config = dict(
    num_hidden_layers=14,
    hidden_size=128,
    num_attention_heads=2,
    num_key_value_heads=2,
    head_dim=64,
    intermediate_size=512,
    vocab_size=16384,
    hidden_act='silu',
    norm='layernorm',
    norm_place='pre',
    norm_eps=1e-06,
    positions='learned',
    qk_norm=False,
    attn_scale=0.125,
    bias='all',
    tie_word_embeddings=False,
    parallel_block=False,
    extras=['capped logits'],
    init='uniform',
    init_std_qkv=0.0318,
    init_std_o=0.00601,
    init_std_up=0.0318,
    init_std_down=0.00301,
    init_out_by_depth=True,
    optimizer='muon_variant',
    learning_rate=0.0109,
    lr_mult_o=3.0,
    lr_head=0.00867,
    max_grad_norm=1.0,
    warmup_steps=200,
    schedule='wsd',
    decay_fraction=0.772,
    decay_shape='cos',
    final_lr_fraction=0.0,
    batch_tokens=32768,
    max_seq_len=256,
    doc_mask=True,
    train_tokens=160000000,
    max_steps=4883,
    dataset='wikipedia_en',
)
Each number is 200 + 40 x the weight over the matrix's rms, rounded and kept within 0 to 999. Layers, rows and columns count from 0.

# layer 3 attention output (transposed), 128x128, rms 0.254, rows 108-127, columns 0-127
191,195,221,238,164,250,251,185,241,196,197,246,103,198,211,215,182,215,185,199,219,236,156,196,213,196,171,153,209,243,189,181,167,164,178,213,197,222,230,146,186,193,209,217,210,259,254,200,169,221,223,190,231,160,179,201,191,197,229,244,173,207,206,162,160,176,241,228,224,204,170,220,137,162,157,162,226,171,190,248,245,143,243,207,213,261,241,120,214,274,180,173,258,201,269,163,194,223,230,222,156,202,173,159,198,179,154,248,176,203,214,244,176,191,219,155,211,195,150,241,186,127,177,200,173,185,238,283
204,187,239,129,161,201,252,114,178,189,163,248,140,217,166,194,155,189,263,214,221,225,263,185,126,169,205,161,110,196,211,183,259,188,221,162,216,172,138,196,185,209,205,202,180,148,212,212,131,190,241,179,176,208,233,264,173,194,227,183,221,214,227,264,222,186,212,208,193,199,153,226,153,262,230,165,198,172,203,189,219,191,197,219,237,134,237,165,193,199,198,218,216,219,237,227,218,200,221,215,239,182,219,252,268,199,228,194,186,205,208,225,203,185,199,143,179,241,180,172,143,184,201,234,226,265,244,188
202,151,192,207,206,196,264,200,223,169,203,163,199,173,262,192,203,234,226,290,249,221,144,179,236,218,211,119,187,180,177,199,201,205,245,226,147,204,184,224,185,176,172,160,238,176,246,139,209,213,213,127,198,205,178,149,190,184,186,229,252,212,191,185,207,177,158,177,188,264,203,230,218,212,167,155,192,260,132,293,168,184,254,224,184,211,242,144,234,181,182,158,216,124,173,209,158,180,172,176,188,169,184,162,183,254,230,253,259,233,214,181,259,221,133,188,226,235,213,242,188,219,194,260,201,188,205,204
227,231,146,219,195,158,227,206,246,211,180,184,245,223,206,191,198,182,184,127,214,224,171,164,215,166,158,259,199,210,212,256,285,180,223,202,220,157,168,168,243,152,244,170,215,206,269,212,129,258,194,173,171,207,109,234,197,222,220,207,175,219,130,211,151,190,142,220,206,232,168,202,287,246,228,176,207,208,220,227,204,192,235,195,121,185,156,167,227,242,181,231,164,186,145,274,226,205,160,249,154,164,224,249,274,187,185,127,167,202,154,209,222,220,236,250,246,147,211,218,209,157,195,172,191,195,223,149
260,141,150,193,220,204,233,235,243,177,222,208,177,210,182,149,209,156,213,157,233,209,178,204,211,141,164,196,205,210,195,152,292,170,181,249,234,194,211,208,204,221,230,205,178,165,209,162,166,126,244,181,233,227,250,197,195,169,202,145,207,134,220,244,163,241,208,194,209,173,171,156,165,223,222,194,245,199,142,228,206,173,200,171,217,195,244,138,188,166,200,214,173,236,230,153,281,178,241,226,196,230,264,177,234,193,185,215,191,289,210,174,225,160,202,165,225,225,196,207,201,147,181,202,260,178,193,214
200,144,234,220,196,196,209,203,170,210,164,204,143,220,218,214,239,184,154,249,188,239,171,200,164,202,123,199,171,212,243,223,212,151,197,155,171,183,252,216,237,197,237,228,159,225,183,252,197,242,216,158,179,193,230,174,124,188,157,224,149,231,192,163,212,193,227,219,207,171,174,234,141,183,201,250,214,202,232,185,229,222,185,172,245,265,214,177,226,168,215,188,209,174,280,206,205,192,206,201,194,181,219,180,197,237,200,219,184,151,176,213,205,266,210,222,169,191,176,279,157,233,177,194,215,179,183,196
247,227,223,264,162,251,179,161,138,167,194,237,198,215,189,146,259,164,273,153,160,170,159,205,232,191,254,143,217,217,194,195,221,253,239,168,182,169,126,197,189,200,152,175,218,196,211,240,188,182,216,239,218,205,158,224,256,221,231,188,161,180,196,276,209,213,131,213,190,177,228,184,187,177,155,157,226,233,162,304,195,220,236,257,239,160,176,172,163,242,208,240,212,192,181,234,170,189,215,160,219,201,220,201,236,195,221,226,211,178,187,204,177,191,190,194,156,216,198,149,228,165,212,220,156,174,215,202
217,181,235,238,190,229,223,154,160,161,205,213,234,226,205,200,167,208,183,192,235,261,188,247,228,151,256,189,209,188,183,168,220,203,268,235,163,183,201,110,211,142,214,200,271,179,222,207,157,199,213,182,193,205,200,188,199,216,160,239,208,204,181,239,177,199,210,187,146,217,184,205,236,223,227,146,197,194,184,149,147,182,205,205,202,166,207,176,189,191,178,152,230,167,183,223,203,247,168,199,201,221,191,231,277,211,203,216,205,192,187,173,170,164,233,164,197,233,232,160,229,207,187,209,198,181,265,239
172,162,210,192,232,221,215,224,215,138,244,147,200,218,191,187,210,262,177,264,214,212,214,218,177,194,207,216,170,190,200,140,203,254,234,233,187,151,171,237,143,190,178,163,196,236,165,172,215,190,183,232,145,221,188,225,244,226,116,152,183,161,205,196,148,246,202,197,181,188,132,230,193,249,154,167,225,171,202,238,181,225,223,199,159,230,200,207,200,223,230,264,224,186,208,278,229,184,186,230,175,269,281,262,131,218,179,165,163,242,241,199,193,151,196,221,188,128,174,152,227,244,217,186,212,195,177,205
195,128,200,188,203,177,255,222,220,178,227,204,166,143,188,217,168,247,203,199,279,228,222,154,203,192,197,157,214,187,184,195,219,184,231,295,178,228,209,222,217,212,250,194,186,210,160,159,161,254,167,212,225,219,130,174,129,179,223,192,163,199,206,245,206,210,219,189,217,168,214,217,192,195,212,180,201,235,158,299,212,158,249,174,229,242,206,186,218,157,254,202,229,227,197,133,224,199,244,194,163,175,165,187,251,210,202,212,188,158,210,214,182,163,196,209,170,239,159,241,147,191,243,164,189,190,197,174
300,282,207,207,201,198,196,233,204,168,173,182,238,222,180,163,169,202,218,174,113,229,148,219,173,168,256,194,182,189,184,178,218,185,185,201,208,177,246,201,210,170,270,249,172,189,208,262,178,164,173,221,216,176,169,284,173,188,224,167,265,213,215,113,140,213,172,215,254,207,166,182,229,195,154,215,284,170,199,179,207,207,197,287,178,107,204,262,118,219,209,211,147,193,230,225,161,184,151,206,221,237,312,210,180,207,193,190,184,216,144,177,151,265,225,233,214,169,250,189,155,195,158,216,263,199,175,161
201,223,198,248,242,204,247,211,190,184,140,186,161,207,196,194,208,220,174,223,215,163,216,147,209,258,200,227,126,175,131,192,178,203,173,221,166,196,119,187,154,231,180,135,157,225,264,173,257,212,219,220,213,214,187,221,179,182,192,177,184,190,212,218,163,163,197,204,189,162,201,188,236,226,205,232,209,193,168,251,287,247,173,234,197,247,244,184,207,231,168,216,184,224,190,191,160,194,155,196,207,176,126,186,202,268,199,271,213,248,214,233,163,230,187,208,168,236,182,234,257,223,181,193,110,227,175,202
237,206,165,210,228,203,247,160,202,196,213,206,135,218,210,149,180,199,190,227,226,196,162,213,232,173,172,195,252,218,214,185,234,219,205,212,192,217,175,191,255,230,189,173,230,179,230,222,177,170,226,211,203,171,156,225,216,159,216,203,189,235,212,184,207,211,143,186,213,213,236,213,205,162,148,188,209,225,187,222,189,218,220,188,186,119,217,193,153,223,211,227,226,191,194,170,233,202,189,214,230,156,243,190,270,157,228,165,181,193,191,214,191,196,219,183,196,183,199,217,208,145,209,168,193,193,195,249
262,220,220,212,194,169,239,196,157,145,218,241,175,125,206,146,150,224,263,218,248,236,201,174,220,223,253,139,186,191,128,181,195,225,248,238,165,225,191,228,172,181,201,164,211,184,220,226,165,149,212,230,210,186,182,219,178,142,185,212,220,179,257,226,163,186,172,194,198,247,166,216,188,203,198,148,254,198,188,253,184,185,230,194,220,166,230,195,192,231,209,222,237,199,159,178,244,194,211,177,193,186,224,223,198,208,231,174,220,176,199,242,169,220,180,148,195,299,201,179,162,207,190,197,188,207,208,182
176,242,204,263,255,182,150,147,164,162,191,210,167,187,190,154,214,229,213,231,209,201,236,189,213,248,185,277,232,207,168,164,212,187,157,197,188,197,186,157,269,225,208,222,221,200,244,253,173,199,238,183,164,192,195,232,118,210,197,186,227,225,137,194,161,179,167,186,194,233,241,175,262,220,267,210,201,166,259,152,220,182,166,213,204,157,191,149,181,238,234,220,228,182,154,208,154,198,137,217,187,160,232,206,236,200,166,280,171,201,176,210,193,211,190,182,194,206,222,223,194,211,233,202,140,218,206,197
273,183,201,223,283,208,220,152,185,191,148,215,195,192,182,147,254,163,211,223,246,176,232,190,211,185,160,167,176,168,249,119,237,221,170,219,171,214,164,242,222,189,207,158,240,206,196,188,253,204,191,169,259,208,180,207,197,128,175,206,201,246,211,195,197,241,196,174,166,197,234,207,182,185,130,214,236,214,185,188,163,251,169,204,184,192,209,153,208,210,232,186,244,205,183,167,157,194,229,199,222,148,218,168,243,190,255,188,238,224,208,232,174,221,181,173,202,226,221,206,210,206,154,217,140,218,176,281
187,174,219,213,200,156,240,172,169,209,270,274,163,202,227,175,166,187,136,236,255,234,190,192,236,218,207,106,219,230,183,193,199,205,220,222,126,173,194,207,187,148,166,237,180,160,230,198,231,243,157,230,231,202,208,202,174,158,176,221,174,241,222,166,215,220,194,202,216,215,190,195,191,202,190,196,207,168,212,194,193,219,206,225,221,190,240,230,197,205,220,208,241,199,235,200,215,171,160,169,204,157,250,179,256,205,240,192,225,200,209,237,167,179,192,200,173,229,127,181,175,179,237,182,166,206,154,217
201,187,195,194,201,164,224,242,182,179,168,190,161,253,181,203,221,234,158,188,144,207,197,239,195,210,210,224,217,229,250,138,217,181,181,203,252,164,187,262,230,187,196,274,231,183,132,229,185,147,224,183,218,232,205,233,216,192,230,235,233,175,167,221,219,178,189,188,187,182,167,185,161,241,182,183,211,210,194,180,181,212,180,186,184,243,233,203,194,193,184,180,219,180,253,216,189,208,170,190,178,208,211,242,150,204,170,240,249,226,221,146,157,179,156,178,181,207,230,149,179,226,230,188,218,246,205,190
182,203,197,189,195,211,228,274,216,188,205,176,279,160,199,142,172,154,215,165,263,180,217,242,212,124,218,169,258,239,179,197,254,200,205,214,236,222,223,190,185,198,164,200,142,226,141,155,169,192,180,155,152,217,233,204,198,222,168,207,214,161,163,224,196,217,158,207,200,162,174,150,212,252,216,184,215,231,143,233,222,177,212,219,205,229,148,183,213,173,175,204,139,225,170,238,219,175,219,228,211,214,266,197,238,166,254,155,229,233,200,190,246,212,258,171,244,205,210,186,232,117,180,251,193,186,224,171
207,242,251,184,214,181,223,211,237,219,236,168,148,170,192,170,191,239,204,186,121,163,218,215,202,220,250,184,236,207,234,167,206,139,201,188,217,272,189,261,148,206,218,211,233,212,155,133,230,192,184,182,214,152,206,214,175,200,269,218,176,243,193,155,203,158,156,204,180,211,247,161,218,178,208,220,206,152,165,150,203,249,243,237,176,146,219,236,188,224,198,246,220,241,220,180,161,148,188,184,207,229,191,174,237,168,260,186,201,226,219,189,187,177,204,157,197,195,209,178,175,226,211,173,221,184,176,243
# layer 3 attention value, 128x128, rms 0.101, rows 109-127, columns 0-127
161,241,218,224,187,200,162,176,262,207,199,190,194,145,247,177,169,213,178,185,269,186,221,201,205,204,224,154,125,165,207,187,189,173,146,208,213,221,241,219,207,217,191,224,183,172,203,151,152,249,188,187,197,173,225,147,256,231,209,192,170,258,228,264,227,163,212,207,193,209,234,232,195,194,203,207,233,153,204,144,123,253,219,265,181,152,144,209,184,251,246,182,222,249,189,172,215,211,267,205,210,185,223,179,143,200,224,245,253,227,202,210,192,144,219,191,230,226,159,244,264,187,207,175,175,184,262,211
152,166,185,222,226,219,297,223,237,184,157,219,181,240,249,199,210,170,209,215,228,209,206,215,205,142,185,173,191,280,189,286,208,213,171,178,175,234,220,210,233,181,197,204,214,213,199,198,176,177,183,210,207,209,218,145,208,197,200,238,234,236,209,151,226,144,178,201,210,200,200,130,203,146,153,179,111,166,225,195,253,210,205,111,181,223,235,192,223,158,235,174,154,172,221,227,143,160,226,173,179,283,194,155,188,153,258,201,199,176,199,222,222,232,201,232,213,227,201,216,197,231,182,204,181,229,183,186
169,139,186,226,176,163,195,206,221,183,202,230,297,195,179,171,233,190,232,257,192,234,181,234,200,261,177,172,189,197,190,203,162,231,169,198,250,253,212,182,214,199,198,192,190,177,184,154,218,238,195,242,212,182,211,209,175,197,219,190,147,180,210,254,154,109,202,198,158,167,192,155,185,204,194,216,163,194,160,235,226,187,241,230,199,206,205,213,228,126,200,143,203,163,213,211,158,172,214,223,237,216,221,233,235,160,181,241,183,190,203,195,221,208,162,210,188,259,164,224,129,171,236,231,172,221,145,253
202,190,192,197,188,236,137,202,168,199,241,188,197,164,242,210,154,220,214,197,179,223,192,241,202,242,186,230,138,197,192,222,247,180,178,208,267,210,228,198,152,205,203,211,138,222,188,223,144,231,161,245,184,158,272,193,219,178,213,170,217,193,249,210,185,186,202,165,158,205,179,214,237,165,223,197,248,193,172,133,233,183,150,185,216,168,170,169,168,200,167,231,188,214,234,182,257,183,184,180,227,222,129,215,218,153,231,162,231,194,237,210,208,224,214,201,196,223,174,158,222,177,247,202,201,180,223,197
174,200,172,205,222,238,164,182,169,203,222,204,179,180,197,214,169,185,197,167,245,247,191,200,179,194,227,195,182,238,166,175,194,189,232,200,181,172,178,222,216,204,126,168,226,261,207,152,188,220,181,217,224,231,162,172,224,117,221,210,230,187,181,228,209,218,228,182,246,184,181,166,236,188,257,201,200,220,243,223,194,188,206,196,215,189,220,220,196,191,206,207,199,224,231,210,248,218,175,147,216,208,166,208,185,217,148,222,189,212,172,221,187,191,184,212,171,163,199,215,274,215,170,205,179,203,181,201
169,174,218,216,192,208,217,207,219,210,172,174,172,185,204,202,223,177,239,202,205,212,208,220,150,178,191,247,225,148,186,219,220,167,198,151,186,208,220,178,204,188,211,244,229,183,151,269,215,219,219,213,217,174,215,238,266,287,196,170,194,181,165,235,239,158,219,221,160,199,209,218,132,179,177,198,212,170,235,226,228,138,179,227,166,228,147,159,246,163,234,177,216,214,205,232,115,179,272,266,190,155,211,206,160,229,188,252,168,200,204,217,224,192,194,151,175,163,191,187,210,160,192,193,209,212,216,173
169,200,199,192,225,197,229,196,248,199,186,229,198,203,275,158,154,200,227,204,199,204,200,207,199,242,220,237,208,228,211,208,190,179,177,200,184,196,176,254,193,181,166,190,247,199,231,191,196,230,152,189,183,151,213,181,232,210,266,201,181,217,248,219,257,209,156,219,197,221,204,213,214,172,175,210,191,172,180,202,173,244,229,231,178,197,231,198,185,140,199,225,176,207,187,217,199,163,204,249,202,189,241,184,169,184,191,173,181,213,192,223,197,208,191,211,201,196,216,135,152,134,192,212,171,219,171,151
157,206,183,184,245,196,178,156,192,231,234,212,214,191,227,167,186,163,211,201,181,234,166,204,231,228,197,192,201,189,267,161,196,195,205,189,146,194,250,190,188,195,234,199,239,174,198,171,182,227,206,208,234,191,222,190,208,189,225,190,205,172,200,197,198,179,234,216,186,210,231,207,233,221,226,183,197,149,192,187,271,246,202,148,137,212,221,163,214,237,179,180,233,194,200,215,201,162,177,199,219,187,159,160,251,187,167,154,230,238,192,230,267,205,140,212,177,209,216,238,139,168,185,177,274,121,201,121
202,163,164,241,196,181,218,149,178,211,175,176,218,155,227,232,136,249,181,231,214,204,226,182,210,184,219,153,242,247,151,199,237,228,180,175,220,197,215,251,217,239,192,200,205,193,181,200,200,159,162,221,141,129,203,230,188,153,140,243,217,162,191,187,160,141,193,186,227,238,182,185,243,122,237,195,199,197,257,196,257,175,227,214,147,179,238,215,198,209,217,196,219,207,220,211,224,182,208,132,224,236,205,172,206,179,236,202,212,152,194,189,185,209,196,220,214,234,200,225,227,249,216,205,203,235,223,184
224,270,277,162,201,213,196,182,206,177,216,234,192,201,218,158,150,194,254,246,238,163,179,243,184,258,229,183,240,211,194,228,219,185,215,192,264,152,282,117,204,191,183,246,182,185,231,184,219,206,262,230,179,229,149,158,196,210,212,209,164,242,181,223,148,191,219,211,128,109,214,173,232,162,187,204,227,265,148,216,227,190,205,230,168,168,79,233,158,210,168,242,195,150,198,196,198,199,186,236,150,127,149,222,206,158,156,226,206,274,224,222,232,200,151,189,163,206,166,161,180,147,235,193,206,203,213,203
197,146,256,203,161,188,165,187,199,222,189,176,167,213,203,265,206,216,185,229,194,196,203,233,218,178,240,172,202,258,216,223,157,217,198,177,179,160,209,188,221,221,181,175,195,217,243,265,161,243,267,162,221,177,146,186,276,204,176,226,213,186,203,203,164,232,255,203,222,187,235,167,176,222,184,138,186,187,174,182,206,218,229,154,173,227,208,120,215,164,198,214,216,189,203,215,157,187,173,188,188,224,177,196,200,206,207,235,232,198,195,211,169,153,190,255,221,164,212,219,245,162,150,236,189,218,238,226
159,181,199,208,152,191,210,236,201,169,215,203,217,206,221,196,192,224,225,236,204,211,182,205,185,205,140,185,200,151,154,207,226,164,178,215,217,225,202,186,210,182,205,216,169,207,161,206,187,208,177,241,180,198,236,173,213,208,201,169,214,192,212,185,176,174,152,187,185,223,179,213,118,193,217,198,151,182,229,233,215,195,225,205,159,198,190,249,289,218,176,230,182,217,229,208,217,153,216,187,222,189,198,235,186,193,213,209,191,241,195,193,244,192,188,231,239,206,151,184,210,183,203,186,213,198,230,188
237,192,222,179,222,197,202,181,263,182,156,205,198,181,237,192,185,200,184,185,273,185,201,183,225,169,194,166,273,177,197,187,252,166,154,210,221,203,235,185,228,198,184,252,167,160,209,223,165,180,210,199,156,132,237,177,228,206,186,195,237,269,210,199,199,151,156,232,203,203,212,177,153,202,198,176,192,179,225,189,233,204,216,214,162,211,200,166,209,183,260,214,169,179,224,191,198,175,214,190,168,233,211,153,188,167,216,210,191,240,186,180,232,196,143,170,223,241,179,216,235,189,232,199,207,229,274,184
164,206,182,162,136,264,186,225,237,171,172,204,220,197,181,201,149,191,216,208,162,204,171,200,231,204,232,153,230,197,198,191,151,188,198,206,220,168,181,234,175,225,180,210,175,189,201,209,193,197,204,217,251,226,110,206,207,218,196,161,200,203,218,208,225,231,199,190,219,219,231,239,146,224,155,163,195,214,160,281,219,201,250,243,224,208,183,230,228,210,160,185,178,227,212,199,233,180,211,224,181,144,213,206,215,176,173,239,217,210,187,227,234,152,181,244,213,200,202,175,197,162,213,238,217,220,195,202
173,165,215,173,182,187,219,206,191,185,211,188,167,227,246,197,217,213,229,205,189,135,180,232,173,141,206,207,179,221,174,254,155,183,200,177,208,177,181,192,190,179,152,169,176,197,201,201,214,255,215,245,189,229,256,218,251,240,217,197,261,173,187,185,249,194,229,189,203,193,166,213,163,201,201,188,210,142,224,203,190,169,185,206,186,166,206,211,244,239,182,153,166,163,177,237,231,176,206,213,187,203,187,130,169,183,180,220,200,233,208,177,254,210,202,215,235,235,194,225,250,179,168,244,178,236,208,166
158,217,228,146,197,197,232,187,230,210,226,193,190,170,220,230,164,182,191,200,235,161,199,153,163,160,202,230,214,170,160,199,186,188,188,207,221,206,187,196,182,201,167,223,222,165,213,191,172,180,201,154,202,224,206,136,190,191,252,164,284,192,252,166,181,149,204,189,267,160,228,191,148,180,225,197,217,136,243,211,163,199,211,179,180,241,191,232,244,142,298,258,190,207,188,236,230,167,239,198,214,194,227,166,177,224,202,190,177,251,202,244,206,179,192,210,227,165,235,227,242,211,210,195,199,233,263,167
177,205,213,199,216,223,176,207,200,225,259,200,173,200,250,172,192,196,185,171,221,236,178,171,238,203,218,218,193,188,218,191,198,237,168,198,165,172,238,188,181,146,150,239,173,241,207,214,201,186,228,151,207,255,190,179,204,160,214,220,162,205,235,200,228,232,243,214,176,188,203,199,233,161,218,234,252,213,175,163,213,163,176,238,206,196,142,238,225,246,186,204,214,240,185,166,198,232,236,203,200,161,228,231,213,189,219,117,202,196,196,190,221,214,196,188,194,201,214,182,193,189,166,217,190,172,188,185
175,170,252,178,196,202,192,259,243,200,183,183,185,193,188,249,226,138,200,211,162,179,229,195,188,263,178,222,187,181,192,195,218,165,198,200,186,215,202,223,159,165,292,240,226,147,186,254,185,226,184,215,169,161,273,197,171,209,196,190,196,153,219,238,209,172,225,199,193,125,213,203,258,225,177,259,215,237,181,150,257,185,141,217,223,191,242,204,234,188,209,207,185,158,197,197,212,157,214,222,226,228,99,148,217,146,211,196,203,171,235,167,203,211,185,191,218,230,182,193,160,195,249,180,202,166,162,194
154,214,201,214,222,174,201,204,219,213,210,189,222,220,146,188,164,260,169,203,243,197,215,254,219,170,184,189,182,192,190,262,190,212,226,222,216,166,196,157,182,133,196,238,178,163,171,176,215,172,249,160,186,235,239,194,159,236,167,183,193,214,209,190,178,141,222,194,206,143,219,286,196,218,153,226,199,235,252,200,171,215,220,177,200,165,160,246,199,198,222,223,150,185,210,188,207,238,225,269,164,182,175,204,184,250,174,162,217,238,186,196,205,206,238,223,198,256,251,231,149,163,260,220,223,180,218,162
# layer 3 MLP up, 512x128, rms 0.14, rows 0-7, columns 0-127
187,161,160,187,215,226,166,164,226,179,170,163,180,123,246,177,206,243,193,218,229,175,297,203,150,185,184,234,219,246,132,204,171,187,190,230,186,204,221,236,194,217,213,139,202,158,147,187,188,251,160,187,208,197,251,178,122,197,130,155,225,201,229,205,239,193,165,149,246,194,184,269,248,154,208,251,212,335,251,184,194,196,203,255,156,142,224,249,147,205,178,202,188,203,162,219,213,235,240,202,255,151,178,186,280,215,204,244,199,188,165,204,154,202,255,206,193,216,203,154,208,301,171,197,212,159,229,180
257,229,156,222,274,196,186,130,157,109,228,324,91,207,230,170,159,171,244,263,172,172,220,248,194,221,172,199,118,285,129,173,139,281,231,356,150,135,120,85,119,374,225,333,161,180,161,99,257,195,241,160,217,188,167,231,189,185,184,252,267,144,208,266,228,205,223,207,173,271,182,311,204,251,235,186,174,173,175,145,190,131,200,241,273,241,228,292,147,170,169,171,281,254,146,201,247,203,139,251,222,337,174,177,195,182,185,134,179,191,135,244,241,190,190,206,314,247,226,186,242,189,256,216,172,155,190,148
164,193,201,209,236,184,206,185,235,212,201,230,214,166,169,136,214,190,200,221,200,222,180,216,206,182,194,200,197,248,174,203,182,173,188,223,203,205,236,181,230,173,162,212,192,152,216,188,159,210,206,237,169,173,208,208,209,174,215,254,186,236,217,205,183,154,181,221,134,203,196,218,280,220,179,167,249,237,229,188,148,258,242,242,191,211,214,214,196,206,242,225,198,228,215,234,226,152,195,168,204,163,203,155,200,198,186,196,201,144,164,222,208,203,201,222,193,226,249,220,199,201,174,215,174,171,206,242
204,189,177,154,213,201,223,152,221,218,216,184,207,152,187,233,214,275,188,176,176,195,200,175,186,210,134,183,156,188,122,202,196,244,190,202,191,208,196,171,203,187,175,199,196,160,208,213,172,148,172,67,226,186,171,270,177,254,261,158,205,130,189,167,127,135,270,208,119,205,233,174,177,226,210,162,221,179,261,227,268,169,124,188,149,242,242,214,176,156,255,267,207,204,258,120,198,197,187,153,128,181,260,240,221,235,234,275,257,144,119,222,254,234,204,203,211,177,172,258,184,256,177,239,185,160,169,162
258,259,191,182,202,231,247,216,247,169,260,218,211,207,169,167,120,261,228,220,181,162,187,176,166,198,189,189,196,210,179,189,149,159,250,216,245,265,192,200,164,226,233,224,171,208,180,166,218,197,199,210,134,176,185,193,157,173,291,181,203,182,157,185,180,158,197,241,185,193,168,147,255,169,275,196,132,183,168,222,228,208,175,196,240,163,227,138,226,220,181,137,243,249,202,261,200,212,210,167,250,215,281,159,269,172,213,265,228,178,235,173,203,186,226,186,228,232,236,156,157,194,148,201,254,222,235,187
196,191,209,240,211,211,192,161,219,201,182,203,183,121,155,151,182,194,286,123,210,262,205,255,214,122,171,172,188,181,200,187,228,185,107,277,166,216,244,156,207,160,213,145,197,176,136,192,164,198,190,208,321,203,192,196,117,205,265,230,214,236,202,174,216,206,144,161,205,163,260,235,232,231,214,227,88,173,209,277,183,190,154,283,178,145,180,267,136,210,122,170,217,220,197,123,201,219,240,127,246,165,174,170,187,244,190,189,208,147,157,187,140,211,217,216,223,192,185,185,198,226,213,210,169,145,159,275
238,167,171,223,303,161,218,140,282,260,142,139,143,105,249,247,197,279,116,164,170,156,212,168,263,221,164,143,223,176,225,231,198,185,221,183,236,231,303,165,217,131,203,141,148,180,203,210,203,193,165,206,358,147,208,189,219,199,200,208,287,266,237,116,226,151,210,155,180,172,218,212,195,162,177,189,185,152,100,161,249,147,251,200,180,170,227,250,128,184,256,230,152,262,174,152,172,285,233,270,245,207,195,155,269,105,138,197,117,233,126,234,210,111,286,227,201,178,224,182,216,315,208,237,124,110,218,229
182,182,160,169,194,206,232,164,247,194,173,274,272,228,184,191,218,220,229,190,179,273,136,208,230,200,248,210,147,164,203,225,212,265,237,179,232,175,223,209,185,201,150,217,213,245,215,213,197,198,186,229,205,280,208,226,185,143,238,118,156,210,230,249,229,210,185,195,198,234,256,161,220,232,218,198,105,158,240,256,219,200,172,232,217,161,248,197,195,180,181,258,214,249,232,131,223,196,217,118,280,157,196,216,151,141,279,225,161,274,197,167,218,237,230,146,161,290,191,222,203,176,233,212,172,297,167,141
# layer 3 MLP down (transposed), 512x128, rms 0.0318, rows 0-7, columns 0-127
233,258,226,190,189,177,232,179,205,224,208,218,204,248,171,182,200,157,234,198,194,237,192,218,224,204,224,180,203,166,255,203,221,169,201,167,192,194,143,142,199,218,219,254,190,182,258,234,215,166,268,214,191,177,169,238,254,170,269,234,195,208,181,198,190,205,195,216,157,197,240,127,173,227,192,136,167,114,184,195,193,186,199,155,209,252,166,168,216,226,212,202,204,191,208,199,202,198,183,180,170,304,211,189,123,191,191,155,200,201,214,230,236,199,186,184,201,200,223,228,176,122,202,202,171,236,156,207
222,161,170,310,185,267,151,118,165,87,251,188,174,217,209,238,223,173,214,221,201,261,188,243,232,238,169,162,122,203,102,185,235,377,219,244,174,130,178,123,179,228,273,308,147,173,170,55,224,166,217,129,223,223,182,254,148,165,259,172,208,204,162,304,192,279,248,220,143,254,178,201,122,225,256,205,214,100,219,203,161,134,221,183,203,158,297,247,156,186,236,200,200,196,225,219,228,170,143,131,220,281,261,181,203,200,144,195,234,143,181,186,275,222,252,196,176,231,169,251,145,204,174,313,178,186,134,228
243,167,182,207,189,212,201,201,205,165,179,231,198,168,179,189,197,165,203,213,172,240,215,178,203,216,200,189,198,200,203,194,181,169,218,152,207,224,167,213,221,242,206,189,166,189,202,234,167,217,152,167,213,217,249,176,177,185,177,199,210,202,185,238,220,236,187,220,218,161,177,195,210,191,159,229,191,191,240,220,242,167,192,197,239,155,174,252,149,210,146,235,229,200,202,167,185,228,228,229,238,205,187,223,202,180,196,223,213,198,212,167,197,184,179,192,227,238,181,217,221,224,212,210,193,198,175,226
261,204,171,195,139,219,216,265,231,152,170,148,151,188,133,265,184,142,166,200,237,212,154,215,189,238,250,190,203,215,186,251,260,181,268,202,172,217,206,209,236,181,196,259,216,229,153,175,232,203,160,236,143,220,130,177,251,270,189,210,239,142,190,212,183,183,160,193,239,269,95,199,173,205,230,136,188,186,206,182,140,215,186,261,251,191,206,109,230,233,162,259,197,135,195,192,299,187,181,240,260,109,161,223,188,236,185,275,254,204,219,181,119,157,183,199,166,224,226,182,211,161,194,165,191,182,243,244
149,187,159,200,318,168,238,187,239,191,254,134,211,194,240,188,128,150,191,238,179,211,184,162,153,186,222,206,191,212,242,264,258,157,145,172,238,167,142,238,161,221,119,193,155,205,188,67,225,240,201,207,167,200,266,182,187,181,236,181,210,189,132,173,195,190,167,168,251,189,232,226,173,146,217,161,254,257,223,213,244,150,252,166,162,212,215,222,305,190,198,166,176,221,234,221,113,212,204,227,186,249,178,144,200,227,175,214,223,210,212,204,256,197,153,197,219,139,260,250,192,251,174,185,211,208,260,229
226,230,187,219,141,241,236,209,139,206,187,169,210,219,221,237,154,185,133,177,138,123,217,138,166,232,189,165,203,216,156,183,213,134,224,170,207,186,151,254,182,214,177,190,159,194,234,252,198,197,143,242,171,213,227,244,273,236,215,220,180,98,155,214,260,190,249,162,220,168,191,189,204,147,194,204,229,219,205,215,240,200,256,147,204,200,197,264,188,194,223,152,230,189,212,253,229,198,147,273,233,238,158,174,213,221,182,212,223,215,246,196,244,159,170,141,217,193,204,201,200,197,213,214,215,298,251,161
203,158,229,207,157,172,231,201,269,235,139,250,181,236,133,184,153,274,271,264,115,201,256,173,177,206,219,166,240,165,111,275,275,233,217,158,186,218,199,165,334,146,177,184,211,225,234,202,244,212,175,229,247,146,95,242,199,201,155,279,270,142,168,242,199,263,270,158,154,192,210,182,215,199,295,179,161,208,169,113,218,209,177,217,174,204,207,118,174,153,186,189,135,223,231,224,210,238,166,287,180,270,163,258,185,129,81,163,162,178,200,134,180,166,266,236,192,234,278,221,190,267,200,231,139,147,255,136
232,234,178,270,202,217,175,217,180,181,217,135,140,150,217,211,171,189,169,224,186,144,252,190,169,189,177,165,261,222,245,224,188,166,197,240,212,216,188,183,274,221,283,218,206,159,198,231,212,165,226,183,186,106,156,213,219,226,173,276,233,171,188,181,216,150,257,215,181,166,156,224,202,199,189,198,268,237,141,164,176,213,199,165,183,221,155,188,205,213,236,153,173,175,202,269,210,197,193,231,172,250,158,206,251,271,161,201,203,141,190,247,208,201,178,246,227,131,210,174,227,196,181,178,177,191,243,240